Each number is 500 + 25 x the weight over its row's rms, rounded and kept within 0 to 999. Layers, rows and columns count from 0. Numbers have three digits each. The size before them is the row's rms in percent of the matrix's.

# up: layer 8 MLP up, 192x64, rms 0.42, rows 149-168, columns 0-63
# down: layer 8 MLP down (transposed), 192x64, rms 0.358, rows 149-168, columns 0-63
up149 094:504433508486489507512501508496521490460473525523455501471488510499513488475507515483491485485508472524461522491508476517496501487485443522510529454449533463491487526512508511512541483469447459
down149 078:513525509495510541531485496560470519534488489499475514521470518478483530466512456462560482520468486499507511533515475495505505500530487495507513501531491556504482468491501539530483515500447525
up150 108:452495518521481479508509536484464510511505498437540500453526522515474506497469506464536501501523475499497515498483464522555502525482478478474487481552492483552474488522499489484547500509503511
down150 141:426545480514503507504516457477478533484541530470520494478480517530520539496502520492530488487527499500498531516481535482512491469482491525478496483506541538510502494493505499506507418498524494
up151 100:479491496514533469477519513542460490515526510499486444493529530516474485513548452496505470481525528518506463493525499527520481514461524504470515473471454466509504493506480495474536490530503453
down151 089:470544463500504523460487511493521499527488485545486471490493493533498526476503510487509507534505520502445510523544539518539510465527482467477507494563465510506491527500526560509507497481488512
up152 090:473529493475482488528534488498494539525487517482532475481462471476456513502493424488473507518531514520540531477484482524457473518506478508455481524506495566518497487491495487492502483507478498
down152 077:496519463522457503506489499465507492551499544494476519502493459494462465506531514491507523514522470468495447481517492466536473512521489497500473482497486503453472508463459517492565520493510486
up153 113:507450459490504509495502476523518475491499491478512462462489479467488495552516502512460551559517503521488532486470484481544517501533526509506490482499500479473504527490464525543517505547487478
down153 103:476450446519520517485475495522447480497534519460499448483494482513505491459469522463478518554507540487498507492479499474507493508501489494509478495508518505492509508468468463516461523448506483
up154 111:510467545479489516476524519474456519522501476526529480515459517533532513514525518515452476517521501534534510496475508515467435463490480524518531487480501518480490514498510492490542501504459465
down154 115:520521535458477503494548532465474471514462455516525537471518480502541454498510508506517460488495510508496508485526451480502507530467533491475464492498462487505497485530505486470480518473520533
up155 109:546496508537496486500520491489484500498476488509527518514500511504476524472491495481477462524538476486511501453481503515520470548453509526442540477510496527540542457518498531534520479530477519
down155 111:488520566499492505483486512517493469511525486485485483513473445478530489472454497529510470489502507486440534488510465495516520516523505506458552478549471510462486510481488532496521523512512484
up156 107:474481519528549481486473508510483483477466510493554456520533501488519507492530471504527498527513483521503561521504538494516478454490463443498496521475524480500509493523479478475503475502506452
down156 104:496464501496467547521514489491540490472502488479433524502511502532477501519498465513501515490486481512511550518518460482520517497521473534470498505538466516549495483506519530553543515499534505
up157 081:474468529489516499499533541450502467473511521463504470487475505507489495562481484467499476479518529518489491511544483517482444505453474506500482521493483492547458518488525484509500512458504481
down157 090:499519519518507507484520515528481524492517515539495496551509469493515532474466554525528474490513501497532496539531533479546540521535502475492522509513531514493487533472469475489560491490469522
up158 093:505552560465495527483516467461492524522503528485496477523513494473538518532466519520495523519532485493488473520447525466484539470496498478537501455474495518538474506496515491496518509485528507
down158 088:516493474513492457496470543517529453472486471527501500498493475531494492471485466519498498488511479491532480470533519491494460479477537475424512528539488479487471471525505510501516454505480518
up159 086:487505479523489502537475549519529514480496546488470535459532528482511485509514483548526478488556495474482476478503497496479497489512520510463499527470476441540466495494467492492530509510467511
down159 093:487500512485510504491539494476475542527486494510507494463479507513502477498482472464512499470475448479495545535521515482499488486522520448511527489539506573496504493521467523506443482533504531
up160 122:509444500520524471539516477525479519489501483501514499484484512481523500537488508492504490475526514545543552472471494526502488468474514497482540471516505543490488517541474483547522469461496541
down160 109:498543498497532512509455522525463481487469532457458483450513494521484479434500510476493506545500499523469514511473498496509490475507507495483510491534502503489498498506502555572490492533506494
up161 076:515558542484502506497482480481477500463527476451470561536505512474470493495503488512470511499532480514457486441477497494497481470514522480503479503504499507516458512525501495481496515567503488
down161 074:503525464465499485477481484463477510485471530531495507525457474500471509533485521522550494463485513518532480516512471488565532456512491480513473472502501488472479491460482479478548511499481514
up162 133:501552533516444495474520491496504452528483481516514506472555486475544494477499530480528485489490503492459528462478505508506508538507466518523494505467489528536477559515486495474482504484481496
down162 128:479565503528475512532546473503481492513502514493547499496529476514495522480504531493553515495514523536514532486497529490474513512470475537511509495481462551513458558500522517500516503503487530
up163 104:511523501537509547546501508495440506482487461546489496478529488479502480507473509494517465518483485544479470466471540497500515467491512489510532499543499563515511478545506474495494495476501523
down163 123:478522513484495505521487542494515543498452520531473501506526544504482508500536484500538467535441529530516536491504540506503479505538547520482522514525481516491481481483535508465527523474484511
up164 093:470520505469482495546473489492491494533509488491520492466494497487516502491500478442508490499492498456478463544507526509480536506541496479473528506506523558536524510527509532472561475494535478
down164 105:498477563490521522505484482493480499496446488528523507541433488481536467517505508487519495510476500459534501507512494496471513470498529554510495513480481480511492517481519464526499472527531549
up165 106:494514522530511490528490547509467523500456496477523506499524515525516511482512499502506496538500513502471492499521529477507478529496529522460549483470548562498461467524469524529504501485559518
down165 122:494501489495520513471540476490524484512499478524460539474528484523497490493454555474472519495503542496511485515519481565490480470474524514541473525533506462513539486469510508504489514528533474
up166 104:515506516459519485471503501529476513514491496450540464495514514481543502509518496471483497545509484519497539518511521488529463473521454490555531453513506454503491489507499470485524541535495479
down166 109:550519481475539483501515494501524512495502484507528505558464509510522505491460516515502522525472459498473505471473462468511529473497501505593494510469537484491518476510518524518519491504516486
up167 084:515533502552512447509553518499489501487512512466509478477519526484464496485517532473514504468521467533495506473574474528513462497529534502491496459495540508488493541487498475512492486493512488
down167 080:433476520470493513542505515488480538485460516518470504519499515486523526511474476510484522513503525500494503513468551509510526454491469533456485452551471494486500487454498523492486508501516475
up168 089:488489523538455473516500511486449489492521490498475437482545506497498469493521488514507477537499489506465485520447511456509505547486500475466497455529510438509518495479493509466496491492491493
down168 089:501533445458496539503473502527519542474509484518502498419474562481497514507515500525483539495479523459506505552520525520505512491495498535480496505479509502494494487498530467478475518499516513